Weights of a small GPT-style language model, trained from scratch on English Wikipedia.
Size: 21 layers, 4 heads of 32, vocabulary 8192, 6.26M parameters.
Architecture: untied embeddings, attention and MLP in parallel.
Each number is 128 + 24 x the weight over its row's rms, rounded and kept within 0 to 255. Layers, rows and columns count from 0. Numbers have three digits each. The size before them is the row's rms in percent of the matrix's.

# layer 12 MLP up, 512x128, rms 0.149, rows 395-449, columns 0-127
100:135091119162125125159092187100146125108178144169142126119135144152151082104119146068171174158150145146113151144100095125133146130106164112152163115111115139174106102159153143119092143116121164116118130168154149140112142096122086119120148084112122121179143135125144154144153132109131141106112125090122130124145112107081128177152124116138139096099119165130125121132136132157135132165119
098:123129094123126139120157122109075131083140130109128114105088104112126094118103103136147095126109156114113158111117084123098143090150129142129151124142169096169156142126126138095146144193132166119145108093133103153119133093125116141152126121118101165117132104145162116142130151100148131107080133104125151119154162153116111135172112113125160083152066105124179132128137101159080147116109
100:121146167143110137099114134173124101097110107150109169136128139151110187110162120099128118151118114175126102103113121111160107090087149116077106128122121120099131126107092126194164122094132130138123125141145155107159133134131120161157115150155138179156129133157125112085137139110128140152153137141150070124099126126149108121140099162147155101098183123153149125109102139132147134137174
108:117141210106135163137130097140134116114131132117121167126100191134107123107140122098143135157120124157098105130113123161135144153142121130215142130142138139149082099176103136149172174165113122131105110104133141128129149104130092131115142119157129129145147104119121130106142128147116168122146159107168121112138127110116183127138176136133136108125116132126095160101122111100140110127190
102:136118114102117116142115099118158098145112118128116150153154132115133140123092108126095111133095154090152133089132138136135159122130065137147100130149139159091086164111123158073114151151121154166114154158146136124079113146132111093185189116108150155136146101100137106129123135117102135150081140086110104158170114143133168181133111108094144123120106115113109136127129124118093139144157
100:141116126112129105101146125138140163137136161079122128133154140152100177157107161118138134075113168109146147145121122156142137125129120112093098130125122130091110149144148162177095144124091110145102143117144118161124156137156110143119115152070155154169121158118101158164118141135118125121136118144108103092116097101108109170104138108089073119168162156111157153138102136155126150097174
095:118104117150155145140128132145164082122080129127098146130122169088118108111109129164151094181123121113149108093084151142079096111114118154134134114122114102131139144138129166178143122146110130136081111121130141140129121063128076145109169135117181129142134150141081152073110175096128121129124113115149139111144146115083134128157116110104146109109138104109154155113100105143118110122132
098:113175129156127082142102114107108123147148117162111131103088136136126167138088129140156141172167133128166163136137153111136131096100135147114143125141117069113136150100166120129137121138113158158133149083187172113105159181095128108161170108128131117139136141135149140163122114132099128148118130091121143151205114113136135162155086125133149130156133142104134151167145127125121115113126
102:116126110107121138127162078106158112150153125158170161132106109076104127137146155103107144192101149144151139112073120110143138135128135128175100109109106103140137129127161103138071118121113138114156163160130151133120096140144117098092132133144129142166122164103157134153128124147177147178142120136105158092127067135127130142122132139091134119142142084109119096104130114094149139106158
102:117141138111096103150106142148165103116133162121113148125133102161136114107103128123164125138130107133085143115129156124104124108159144130152159115150126138130179142143160147133138096170074143152109149147096103171104123076117089109112150164117114108136172136140059122121127148142115153154110154114119081127110180116125131080097134105093113121115160129136136122114166117073117110082122
101:123135151149156145109089154131145125110138120124145128157128185149127117118121099131166160183150106117053132138116128192144176170115158110132132123119126124117127146130180141124140162118124154136149117128123110117135167154111079129137183107152112098130158142149128132102148119117142156132123112117101096115114073144133094145127102141148095121150157170142157155129177133118120133169113
099:144119109143127100123165099092141131125157107102095135119172112131136108135143147133133110097102177128099077145136139106122158134103103146149125132142146130103109154114183084134080105125131158131104110139101129142160124143102133148114106139085090107116125096135165114095150134070111145096130122138102160138122112107151135119134109149129117145162151151091146095127188125146163126149202
105:146136131134130089120127113127097097142134097097172114112116132124113121144161104171113160157106127144143104138149118163105120125079146192139107150135112133143121178102146110132136105174142080088121122131163122114124115158161116120168127072080112146139159137108146125132131136118130129168130150142110126139099124074129099144137134113113085189169129106144111103136141131068148112119116
118:091129095144085123139129168129153113067133101174152152127147165105167105166137118114160153106160122166134144114148132089109149092117124105124113164127136174132151128125115142129101135146175134133103105129138099127122101167142136128124157135071141144174144156120134155166148178142141128107107150088146165118139137173097163148146163133102106121110127128135141153116143153089129106131107
099:137134120125144134131136103134115060115117101129152093129124111095126131133096126147083121162114153158137124144143084123121130119120145153167143131146116136141133164115094165096108116173124131115147139153129112091086118137114067117177075069144108169119122135097136104077140154104151131157127138088122121102112140119124114162148119112115134154123144161120072094170102089132110116124145
095:098146158117129139170095157097165173133098137111168157106141156113198145122100131165151150141121103096110136149132135120174128107132146151129129140125145132122151105123149135145102143137132157147116147135127124118103148168165111105164147127158098150189118139120109139118112121150123131095146080108106093126136130103141159138155069107088173130132123163101152086110104099151148154120119
105:125167125158153108130095109163129136114118134142143093134150131107134126194184109116124120148149075171136114189124158158112129102121164103139091090105141094172115101105136124157130129120142125146123162047164129101127130123114149131136105098187143125144123134123128129145121133102131152151114145157135164123122123144143128121126126093135072093157160126120115147159112134117125095127150
108:155125122150118109157131159141136097122121139113104123151155160097105157142151113144124115090101119160122100099165109141108167141131134111132129154152147122201128105100072116131149087153108125145146106098127135157135136102123118108131134101141130135192167120110097149181170177145141102143151148160156146101121163111157135104138143144067149116131160137096101119150130136100112134133103
106:151116097117134094120129130144094109094099090152159134088114165097131111117124142137119101126131131156106122106111108120150109133158098168107136134138104100120101101115129126121130113136086148146123101165118139113159143198120123138077147095104093117154070147106122133067125159125115107150101144124128125124132113110118124077148094147102080157133098135150103079100123103102088143094125
095:118096087133161103172118116131165149087156130143111125140157141116163096141138118093158101198178120109116198157094164167181132147107106141141141143101127139142125124143143147121143145095099139144115152113139123104134105156129102131159131077145172119154139131106121145103116132145135092106138127155146127125131147153126124140132150149095176133104102142142134093149160116080149147121122
104:070162139133094112136125146114126146173141136120139152116118162152110143096124117104137168127109132139112121144161140104095149129144128168125123139154125158095189101136150085155105151126120125118126119139118131130083117098141140100164140123082120082129137150104109136098154122157119138158133146115119111165190143085089158170136085167143109121156127067108135139132159095119139102134124
102:062137144128111119120134098148128119117162164126097169118118101112084130139130143124134158129120092101120189093127097146129144141075112121112133118154116110128129114162126171162100162128184174122166086131119144144125141135161139126101135147137151149096146129131163093128127129117123133094142115130119112164161107102137185096112141163124129132151151150102102128110088152148078156104133
093:140154120106103107117147128150114119138144122145119138194172106105131136141130127155114097173184105114132145140105146121152126147134130138106125116104153103113170171130128132150115171114139072083118147098157131151154120114132140151135145117114077139107155142130143142148169149119098119125159143128150134163135119155150077179119099142196140143169162095107116162146140107089128116119124
105:133153127149087160150123195120164137106125142107118160147130131116112086099097133142100128117118116114129109120138095129156147132115133131125060111114108120090154114162161087127165120073209133128130131127144094143141156156130120133108145150117138113136153137144116083102120142117140122099146157107132116136091109183127143137104102128140098119131124166114186150153122122167118151134093
110:138134171118104129141117180146123132156152151141105157144114170104161133157172129136083172118121127106138172165086141095112140086112110076119123133097122101103084132168131138176122138133110154138138115112134144134143147109105117115136134105117109152138163117151113145154177141169148146129135161153142112153130118126144129118119213149120125109165142138153152144093129114117146157151164
106:109126175171140114128129150134148129101137136096093155119116119114112142107080106151146174161129079155132144085126161086142157116126120108121141118136130116175143120113182105137132129142142127117139093134132154075110156100050091155106107126134139129120109142106110134107114191141141117127140143172119098109152150118160140127115140138155101138120162117096113162150107115120154129117077
103:094122134119119135126116199113189138109128144131105158112093144146090147108146104120119130116114105102132140122119116119153109129141114120095126125142114122154152123138186091130125133121165110187160122143112128078093120155145101159111139127137146150144104109132115116134166169122109149169117146113132124100175111115136137113107138158166114109192136071124141090077120163155153133132146
098:148167087161156074117125136115136116131160129168155114153141132064139128141148150101139139138067083132143107122116124124124136118098069122149104099135117161140141164108120167118091129099120128134095082120129092125139122125111145144145156105108086128101104102149118150119112150155156136092108142141062131130160137127119118141136154173124152134119103150126109125103114147142165117135183
093:081142112122090110163169104107130136122151139111124132143138141124129169147120097169141138116155114119118136144098153116148103153137129145114102167155151136128097118095135115130164153138123088141112141087128109134145192093115123125149130164126140113170142150143134097182164097103162148164134151174156157147138113152140122129090132136163131127124138174140165137195137076138140123097122
101:125153160109115141139145144098124102136132076089118082139149145120136147127163132117107144159114112129122116084117129152170137142074086128159111131128177116162143141137154113154095156114137096112109119090124142118083139060065047128122143144129137131123160111097110121132112093124124123116138150132111140148157109107144122126164125128126115103098148095116112170120120125120152103105090
105:115133139098172151141131142115103152123095102088133131055117149106106167122103099103151157156153101153089162149101143129083109159110131134136148071115187084116126126128113137162138134136081146169135113099139141138134114099153106140129133108112125105134144100098132132102072094142143150131112124110145100112115100142143112170120089106115122140152157126146116147156100117088115106135142
102:113112118109115122145100165149115131119100145134151150089116159113123108087129113126120180143115153114125126124135151118095125158094111146136137153137124105126192089115150125141098149177154150116134125117172130114119125108098124132128121110117160087171147117140110139119138111138108140100118210149121133120147177153122132165124159118087121111142123141096158127112158134118182091080069
110:157115100124108126107120117162126150101138093144164097143134117093118124128118136107096093101110132116123081120092100118145148102125103133106089158126127115134132167126129123108075132112164166141119114154148121114104137104087138173162115119105120129163191153094088151174146150112164086117123117149111121095107166181121152146106159106134096098100112088109098156142121106131127139132142
104:111073157159139090115134117127115113130119109126144144107173186100129126176119116110178150118119147121113097159143110125104143117111089155145125135178129148148138115176132078145087109131084094130151126123130143144141116118109098111104128119117102122124106148133127083141107121148125126072162164120111127117132163164171106110103128180134139146090111105102155124173135114164144121102131
107:152147185127131132186104100117103112137125121092089135071127161126140122129123121151141124115123115155138168128086156124120107160114091103128113143106126089132145091142119167144143126125148143118142094117148139122123174108103112181142078117118104135124128115111154168122147111127158120134071127082065124114114126134069154158110170120162130132133127148077132141109140118130105107139127
105:153111102136152140111084139158137122112124084108141132147105125124161151148131099122110131123126132133187084134106142157170093111119184126120089093182187094165139177123132139135149117114142161156129088114147104117107162156101085122150112130114120106122137143153143132131128124108153073161114128116143106115173126147109164124130140170121129156132123158113157141115131124179101102127113
095:103129128133088106162158138102162138096118132098127125131158156128171145081083116140155133177134175108095156129145121153129153145110129171114124111120146138133156144151115133139117185167139089129150152126152119135138113106127112115117148148128121081121147151110101151135127120118132143136130108124127118121168136144149196101177126093134107177126114142062111141177121117117141101086158
100:130115135141133141099146110119161175106134121128134112159144129140135120094139126090181138162121132125106126115141108160109134118133066109137159082138164161121114151104136143115107116112117135148128156176098135105140100125156097122095086142117112150172103155182144080145107101110154104179113144147144086102144142159106137161149139130135113098118159119122094123145170140143143115157186
101:165130139136149143112118125135095143109153178135157107125134100125166122139129136143163149094074125105127162147143084106131120114136123139136127123132142116125126162104123122124135122144136114140118132136133152126028117100119092093093112069122110165115112138121130178157096127088142119078103171146125119118149129148132113067120140142132125086130158131130114119151128139088115155163178
104:143164139135110158111080114138093134108099114137092142145144115129168120137171095092158123150123135144124134137126161165158134160105102141135128095113128186115103150149138145128107061108152139134165160129147134153138136095127155113122114092116110158141140126150167089136104107156116135132117154106113092132158101125118123107126170141146202064110170136141100126133135131160123153110134
091:134128133136085123111114123106090135109114110116166119118147136144138174123106157131141133122123149155121142116113171155143169146149095091119174134135137123158178128135145111107155123090124135154097147128103140150127151109171144108132163159062097167105109175108111164116118117073157104147151135144112190105152143120164113130115175128132116138111109118120122127074129099142122149154100
100:157133146159175158135116150174143136118103132111167119137128107140135140109119091132151112133127132155145148168124154164145126097163084132148100128137099140119164182147116072108136095189122167137083131154102130121148163131142156105172133125148114153086130132121125116135120112123134144096147156163107098080163116110111153139121145121167116096129172148157149116148132154117087151121133
102:166107123154162124095151115142145150128108094128124166144180111134133149127086149109166156162148163132097161113113100153148133122134151126140093111159146159159171127121118118174134176112144105120126115156074151128121130120123125155128121145117143125187115150116112129138109176143103172134084149156119169149124117125083147132144147124143098116113136136086166137109140118098115063124146
096:136119134153097176189169131141197126097097123123104125164125100141138099116122106114084096158119129134133144143127121154160115142087084142198165113139143104122134116096141149139120138113137110107139054111149135140135135143169121116105111093170140114161127074136125111151119100148137118134171107113129128120125116155167113135148141127123146119126143105134139138137139150145085113128175
109:150099127129136170096112159061126127090141130104118141123093146126125103117129140121119090112144131159131172119129115126162128137122074129159135076152103135104176132138123105095106121127171141112130122138182115119108159122155142134158138118146106176114144174135136086118145128132108108112137131125091161135139113129129141120122127143136069123166092099163068121120120095165099103101165
108:104119134174106145159146119089139088133121160093178118122113112134152112121132166163129136145119161113118132113166144100113137138144132132104119130129138145121121127144121123140090103109129135079140139138121103074129126129102107150133147076110124100152154152099137070101132091157139152156119198114129131148088105115154128109130111122140090148172154110147093097102128107134148048120131
100:121105098156117113125115115117108129123114132125144137104145119120133138106150121145137168136098183103116155112136139152146120119121110119128146128121124107085172121103132160150117122118141089147093108172111132101112115138143110102126096151145122173093077167119119108114117129113125145182127126159130121098125098060136146149062167134099124098142140107096149138067121169157106121103186
088:108138122163166061142129110155131117112132103107101136161119103104142136158096173114133153105119103098111128137145122106134167194158142141139161118137116134142098125139116135149128097162090105152140140116139125118150145146147105110075127113098088149136165089126098112136151175138165170136125124102141128119123118125162098100147092182127140141118131120123104115147175123152135151102074
099:138119078144116124127120163143170072128126124128146139195152156097138097120106124120118098130136130094128144124130148134117104159094124132138144071153101153136135151130158106123156144143160130121147100093161126129124097165133149134111134143110144167144167114121126042118152123147140084152089148128097128140144104151133148134187145113087123104130112087176111139125108146133123130152118
113:118143117117103147145131134116174103120091133114160143137121133160153116122119137101130147165134110106102141088135154135129141150165139145131139126161112107119111140126118076106080140094100130098132109111115148096053122172126078152132126078082127093180151162089135147122123130145129172113143149143161109131106123129162141116144126148112152129152151163143100136098112163163158079140116
084:106089116125117163114162119123121086108120134140124130128156107149142109157146157089182122147134108136151106139141090129116190132148137128139152120094114131144149173126127122156136129118108101130110163080124143109121097106100125134124121154119124135112102110096109114097152145119157182106142167179142182128149103098147159146142112124164073177166133125146118096127114146096108149162162
103:127110109109128099154116154148191134121137110138124118075136116111123129165135155151147107124108143132092154116121071097115090104124122167123178098132130112124135076114126156165112127072163140114133147116145102146072139122083092100084121125126122157127096102138101125094144141146101117122102176102117115140113138115135118150129117074126101118114128174116159140089144097127127140153147
105:139129133140121116082142128151100117117139137127098123106141127069116129129160072141126137149114108141114091169089106094146107131105158154160120142142100107148172147143129155084106159156122133135114133106125115154146126086126107085116128140123156135099138104140174095143131124116102136156103125063127146118128131122139097110102141161164119055110189127159114161121131113085121122149141
096:124098101121127112109155142095134139133092115137130140099131143104183151095144137115150119131138087075090118090120112128155154130132123139102173099142147129096152129131114131148134130137163140159088149141129156133138170148076112118116174159190124104139139088134101141118191112130108129092121132114117121168170108150111144129148108174170101098128120132154116161119086130107128161116120
099:113135167146097150108090156134203117100160073136129127103120156118097100139155125115125155101107107087128153105132134111117177105141116099134146121160091148064157123110161160138172127114125119103101147134132101106100152102105130134141155113141156151107189122131125163131114116133115145127131098107107097126130107127118129129096150140128103154146123126110133127134177127118125058144101
# layer 12 MLP down (transposed), 512x128, rms 0.148, rows 395-448, columns 0-127
102:160126127184142150154169145133126094122128106146144122131143202091140143175106132125099141110148102073190103110094087079110120119093131115160117125113143102112146110095086125146103115113130115107149142153129132111154120132112117113138157127120093101150084158126133187130128136117127134107142157125138120106090116153128120126095149105133119111134104117156156161147142126164110122178148
085:104171154131078169130094135137168125187149121109110156169109157134124158114183143096111148108105113148138087145164171146145101149135118123127121153123129129094124127152119130159133092109121100149095156167120130138120094137144110112139145110115155114119162145143135085146127120147096159133143116165136110140125090114120125153113174111149120120092122145137066133138096138122147087076112
102:140149123138174134135122124128108149189143144140167117122099114135144085175117154101095098117151140105105130124122071152094170145197174106180105153113149142140134128100113141126127115131118090109095113107116098130141116083157154133118137149132083162101127137137100150130107147090138133111103149161154136097110136137105098130118124094138114119148105115134118148115157093151099137087103
107:115130162155147106109118151130102126145105116171141120123118181127099144121151099119141136097118139135130136162112109122081131116083157153145131132124139139100124139103151140120157135119073148147130124132095102119160128095100140124126073125134191124143092122103107125121123114087090145120170137109142095125117164106108138086176112173103086107162072133141122129161107182130106102128139
103:118130104178097152149125116127094133151187125120107093139117139087125137103156129164111104108105154158159115140161102177134101151174145128123124140152181108118114147117113119106177123113066093082135151095144149120123112164132120123122100154102078129106142118141121122144090126107089147104146114126177161139127125132118110116118094138175147130114123087127143125151127127154134163097119
100:175119139115177122137149128141084128110136063137144146149102131134125126092094153115123132135112118115097128121118155119120145155128132136158131120162159125158129141093097128112160132084145176152146110115148125139148114141143114096130156080141127136105109084148176130117130124094119144124122091092134135171139077145117094099080131134155124117079112132096126201156123168160137137138111
089:111073107128131097114121087121104138096121122141137114141093136145125122179130173067144159107134165165183108142129146162158136169188127116111122150154117131109120116140152141109141113116141089119112134172114140155131170163138081124100142143126112144138125145149157123137125136135134131107179119166133117152159121109157119103160107154139126098118122110179149144080139140092110111096119
095:144141130154159132148159157131132132107146136130139108155140124081118140176109118149100115116143135153127135107133167110122170150183142131130149156096115108123090093087111144132131098151099078143155143119077106149120144136145115179157173150150144137154118141140145093144131108131157096162143122132177112154124150188123171116103154145089122120097125141113127097156103161158151133124091
092:175112133143131134090079113119108171079131157085117101151112138152080151130129143168101149107133118118082108137137126138095136137128156105137139130148144094109126161156132120124128177141090148108111148096101132118145035124142094124143145158096141139104134098120102108121136156101101130112161141115110135114170140135109094130095123120147100093118094083140135132135105093128114129106147
093:116146118088108128151146108092115122123136081159112102118137181105122098112124175128157114155112110178094091170134108142129129136093154097087152108168117161141106105121129144142152170136153102160137112133126126153139115135102100123154116139128135107120153120171143117119115094104089099108150137140125123151147165141175128153109147083170150127087110138157145124137125143103146193132160
108:122158126107169128103161124124123133139087105131072136135099127120083147116112115125114155143117118137153120156123105145158123142111105100091142147120107150121141158145152143148151149104157149094113088100096131141115143144087135146104131122136144128098093117113138154109137132110084103100124143153144098139118164165158171119097177137116139155134150124049109131047110128163156117116116
097:140141120131145153132108138106178105153074155130164106162122136127106158180113099120144102127142086120139138098165124169131146108148107126131149112102113133142171093127136123109137117127117096094127169085130114086153131116117113090111114099160140139131171146120089150074077138169077089129139135097092162115121136150108158135113126140128145132144114096144110091123086124095125140117112
101:109146172141137154159138104095140123088132150136072109095149137117121114107133143094146125125107118095126150116117132115136128125131147103118153138145122105135093089180127132115104131072090126094136113117120110155140158087126091134146164161132121080170165089127113154093115089139098170129101148142164153156108129152113110138138105149131107114120136191145129116107142120118179147108175
123:102123099147148122137115149131129129164147151149117116121142168112133080141099093116133094094104154139088156144157116160145126115127107141083130171127120111075112169085126165084127102131159134150124124147140139106090162114128124126097134118112153098167117135150080185161093068149113125107186127125167132135136146122098110107161143107120131118135137116160102142128126113114168114122113
107:134127144096143137113164147113125174103109143137123152149109142110113150111151105116142125134157093152124102141182130176134106108119117075116129141123181126173108121132134117166119099076143173095121136131149145168104108086122140127122169129117140097145137127114131145142142122161163103101152092096177100145168158126139125090117131092111138153112112118145112108172119132146180121107083
091:119138132150084104133180125116100120114134130126129091120111116138129123161159148157102113127166173151135157113112168115098173104132163098139157130163108142116102149138153087090175156144078042088147134116129131118142122134104139123131118139124129130096110150136098179145118118135106116126176132120142125105150144164135126134108067168126119145149154116108137134126122137080135136143101
101:140128131092135126166102172084104140127139154137122160132131148101170112173129127127155128129127114148096106115110125123165146143112138138126167116109117129142146144120133114112102110144108122141127146132100103102131210137155133135139160146107062121102165129113088171112138139094163128149149122108138118096143170150104148146147159145120136097107095141111096157109083154108079172119086
103:141130130146139143149110094138116148129119146149090135147097142118141086119141150122099098134139168133126133124115087152136144145102129102167126138148099117148153107120119167134077160151061122078179157124084153092117155100115154111143179123119107147128131125141111117147131091136143134098154101125127110138095119142130087171138129111158095146166132170165085086127108129148127092101103
104:119106134122133147134127127120214139124147156105115131164130098119135145115134108115112181111126124132127124098180117134105136155127118150149173168114129144112143120170115142123156165132146137094121096088172128119104121086089110132162104101153143147092167116127116115156108105119146157131148100109127150153105141115137086134143134083093099142122180107148138116177144144146070111138120
088:133109125128140129119110144089137113125189137126138119107136162059150074154120111123108091105093155114084147130128113133174102145120162152138089136142094143124127096129161136144125135142125112101151156126129161092107143124151136100118138113115123178127098129136138135064117161081081102109172117114138165133120138115109108129105107134130106120203144160159142136138121105137123103116140
109:146111131131145130150119150163163133153125161135138152154093140117135154117109148099141105194130136113131117144114156100180138126140116153107118132132129108149077149124096121139123137150098101098118157099160134125116162110118102178168108168093092085132093150101155127104112142173153141111135149133132120167102125121145106112131113089149163150110134113141130139106127183106093093190119
108:143156125143117134123147096124095103112154105134114153101122132085123102142166103110108153145124102151103075163147089113151147118159120132131129103152108162115137127147126115080151113138144129126130112141093143101116150129104132097147147141138148139163134133124123131157077140172114134134117158117186147196103115109184146114108100093078134145138139156133114149100163155123131058124148
093:150090151126077110136137089110115121166112158118115104094077097180086117124115130124150130146125152115117103116114113105140165142141140120107135115123103149117095152145125145107139091129130154162183148153103125136122173151117142125149144126155173167116092134161159108132122113141140138123084126142090091128177139134118136088087120140076129134087154162136129082141159156150127123152132
110:102124131125168095127116048145104124141113105147119102132118123125114112150102106145146133141123144105134160145099150123111114137096121125134199156141138122145118131121111139149109154166043130146138139133126137123095110142091097128162114081159114149086110078095136177125113155150116141144123105164140145122148131094167154147121148155093120120113158107122076114120127125119111122092142
106:120140146139159098099128111126148110145131125105107141197129191152097103132102175097117097127119123132120144144120115156131112123145138100150114156112102127141152145083135153113146099132142110132131121089147119140142140069118110099133153097112123094122122153126165074152120110145073115124109123158107120118131107106074092119126089125146097147147139156141117125167147165083117155072133
111:091083132135111137076065121139119144143118133096128169120134117140119157131085137147131160126103129122124138121131130150174117143141151107106117103145135142097154169178109166140116137091124172156121132145104133069128150119092104174127156151130122160148136169136112121101121094166148101099144090108131087189118120113128138095157111121134148124147138119147167137133111132089152133112166
093:155160107134205132178128092147069128122123131124111124124156106164125105117140150134124174133142123147153088128158112140171145134145167116141125089122116112134145150136124150118139143151139157105127145124125136144158052112105149102142097114101079131130175117147104149149099154121121150105180101157135117144130122077138079122128106103132152110098115152135095128152113120104145131140116
101:124070136105116141126124126146082133121091151098087203094152125184124121117144131172140092124157117160116139150156137139114088139133132161137110179120117112137107126109183124122126118154171089091128128159109123124131160101148108124115153140101172124106117105147173097167129078182101155109131136105141120145116134130149125115122127110117147099108131113132140116126116112154140125158098
097:138125133107192127120136135130147161186156106128147133099139166115129097121164106171121111115094118150136151130108110114183144191087163147095141121132099092127140143153137137179133098134153131109126133106124164138118114144128134156107147108124121149087114096147087125142110141165102130114102100138147134117178145159143144159174147106139150154119105111096099122129151178104149135137149
101:122129117123085099148110096171081138141142154125116178071131145161129118185123098142171133151116141129115143136111142113132091132095164132085115120175137123127133099119130129116151144125067185155139102157125150124141079099127124137120113117123137131112104137158150104130132118166142134128079132146133134156123145155130160146120097115143173137117092172122162095109127187117141130143114
098:166108153134121085130123152153101116127126096136147119119121092131123118147165132113128079159099117102141114133145130106105142153074159114153123138131083149119103107124115118134150118086128099115120147093145097143117111135100123182160144131119139162129095103178153081104169118122137118131107170104098120154094175096114119161148103135125108143156098122085168112109122158066135133143115
104:162140150146123119162130125136137149113172191124135066135126132162119085101146115125142091177117154168131109137122083160144148167127143176166141149139093092101187133116101152110124132108117136124094116150157111134100124116117120130112151084147110101172102136143104140116148115091145104140142106093177133173115099143125131147111125138110158120134129131136148102113111142143156114152091
110:125143156151090093136141104121118115110150152128090125140121111114110121122117074109133114121101110065094140117119167132126130147140157185094169134117144103124132157124154129099158129090152130089144128113181139136145180116169134079102141108104145090120135131125151126147109125130125114134141150139145127149132156101151108161133083153163133096082120147128129111073152127096095107083107
082:131136087137099126108118147111185157129148148147159128160061138129115165138129128121145151137152128155143112148131167137165116120115100157126123082136125168114115140093124146135124137153125159150110141158133148146122043134149154110120123110133142126172151085099112119166175114118117133130094134095098093100158112169134161167119098122135137160144137138119110126111133146095118097133180
114:143150094169125128092193120132130106154116104153147151114107071120101145120126138125139134121120107141134167082151149113153150118124176119094104153108112130110149124148126143140151091139127085104130134144091136147105063160118130082107140125150165137186076140130120163152133120121114131140138155100150096117122126161111097117115163155109090126121081162131139089123107105109121122129148
108:108100085114102123108129078122066125082128125105147094144151139165156132146127114162165116113080130094105101132156102152150115110161170144145146108147131109101124110128167124161108090114167133147114128181114118175127173103122155125131101135068141085120156135174142136115126140135125116142099121166094128134119115105143115128096145122134133151106135138155108125084146101144118105111118
092:128135169119133103163140095137148126125107122147151164098091108132144087134116168110117113087155162108125111123084128111096118137123135132154119165145130114160083109124133128132114092104141121132131130122115114122131162127133112139138124130126158183107108126136103131139147133108117128115144076162124083118155128098107064060120075177118135147154082102160087110112123113104082134159125
100:092145131123127102127125133123110095107171123141078154113120117142083063149082144120103141130116126108182136151091102106121186139147149150118096127105084128152150145101154159094072092153140094125131129131143090129111107091124120125126120117142157096108175105098126156147129167095138108103144116123085154136133137131140100143109136139148149140118083118144146162133144124085141129126118
101:156110185166097095153132136140109130159094103146126104114143139126098113130170115145134092143152131136116114099120149122094106137145102119144178128155118119137147082131125148167155149117109128156160144125139134122202100140108160155110122160136145107116147128099131092115130096158148083156143089147129134116132148113133161151122095099154158145175143109150135144173099131167135076111111
109:118142127129128109123116181133154156123114135142100150116156096177141066128134137187124091162130140088099096119119146116121111122123094102132129123141145146115127168136137134132130138146109119081073152159139157133091128096186115124118071107113134110144114122158122101155127117092114112096147105107087100137146128128152118144100192088166155111116146113156145109126116150130098112142145
084:143132120118184138138137125161123178154143122119125141178097128152135132138109132124094164139113127112166111140136113095136123097160113126127125116108118122135135155148122144162092137153143117126164129144176099131106076187084127141106122079146132111102109114144131079113096146125143191113122121118175094176097083108098123140135122149154123108154120118119142160103142128133141097083161
090:171139108141114142144138131134126082130100111106180134124109142117131123147148120159094149139139121139111125150096111098137178111151141122130132135132128096142120144117156136115102114133121112144146119143095120153135093109172106123081120167156108108127136119132136143108132196121132089155092127138125189124098195166181116151143118168110104109156113123116159119146108075122168097105164
092:111160131118110124121128134114107098150128121133146143152150143055140165095138156121127141139130149119134131127100204147108109097119138105128104153118116102134145110113127133100117109145110110152119077124154165177115134100130136123127115131091125149136153163159130188120100124107128130119207133142091193094150110146139158131143136167109134095161115123110095119148127102130147170114132
098:099088119106101141143107120143138182119098174105174138158171131137116103077169138141132162134124127154116126190102155152100119117105115157089118139151169095168121122108085086117133128132117120114133093080165131132111131127169127162096107164127120131135131139149159132111142128129135125144140126096136085119137143084110106137172134108090161121114154116090120149125117147116119088146137
115:138166145118093117100152151109112132109136145130128177115110153116146154107128123110198107098131128119156126142109139121142145175150061109201159149147133123135124088147136145146090102131071138129132127108119115121137124153096110106101127120164142164101118115107118142166125116142108134113154111128147121116066102102144126088109114142108144146090123146156146115150074100125153144117160
121:120092073147097139156128143133129128117111163116120108149108149127137151152184153124161135140139119110112123114161162113109089129147150150140122132111142136098094134169137141111130144113139131081139163110158126060115138124131120166146135115133109081123122129116162127108087110172165152114140184143127129170099142127138106104144140145170130135144097119159096102097123171093106068128111
097:137149167130173109086115158180150112176153113122098146175118085112122125100164153125084139134130107123148107120150117116080140140145137134138120136107121081175148135130150135099126126114125099126092140087188116171116043159146108108117120115133108132128140112146132121135166151130113096132122095081154134112138137164111124108112140109149131132121129120136090113142134103120086151120110
090:161142111078102148101093129090150157142130156166149176142110125114102135123166132131117087126145117144137130131128094145116097132069074161123089149113155125087136136103146113135137108148127126129163119132102147129090160114121145155164154141127133124103087165130131127102107100128093098140122113118156160138125140142130134118137144106098125111167103111139125156118050156135129099124192
097:097122126167110124138128160130125117156163104125108109134145183083117117153151139155079106161151092148140128178144149136137129115153089109166128131114078154164110157102109154134119133131108129164142140162124133157133183116119129116123126155175160129136144170128135110173114137105121113138130198091106106102077135158096155158144126121126096118147139148144107128151127138135162120156141
116:119154070147071145151069136159108077111117155149139149180130122118154145150123128105142132161158150101105116092140110115142164135151124155122132147132120148124068140123135064111124131131076117115166160122103137101106159154166089146136126150127138088126127160131114154116115088171139124125138162114108148126100125124172149127096122115119155137120106149125152133097109159126120106120116
085:108185127141156133155117134117163142123116144094154108145107188142121137088142133156111127112110129132076146112091123137120087104120125155125151148168119115141101123119110165115121140135160146133171081159128112138143156136153146134148146087128133129143136157159132123187112144155098112128150139087151113120141139170111146152085136115112179113119065140122137160115158150146183108105111
101:129131118094122115095120130145159164120081110136166140119080139151114126124101169183152111169160091121167092124099167110160092155139120095142147102106122149130130122096144120125130134146149174154103129138129128166126161158090138109131098115116152118123114151131122146147136129160127113139172142119158099171116094144124118125112133136120124165104089154077097101151115163085084108117133
099:121128116098128139128122148087160149159145105154095111117147137141097147109073140111157112150124129175150126106132116189180161165139142141125140150132113137138154097101127111158127191114134123104138148110153122089127153131127135148118124143156134070140125135146108129138128111138138083111123135097145095112162156159117159085123139104135181110151085097152146108093111139175105153104110
096:124082107111087088112157126123102153160127124104110201124090111153119088149131115138146132122100146113169120111107097144070124134165140141138138131139115107113142141127158149166165142126112141161127133155202122123135139135112111147140131132133092111150116103133145114100068097117146129111159140128090108149158138156107106088118147080156125132104165111134125093166107116112152143116130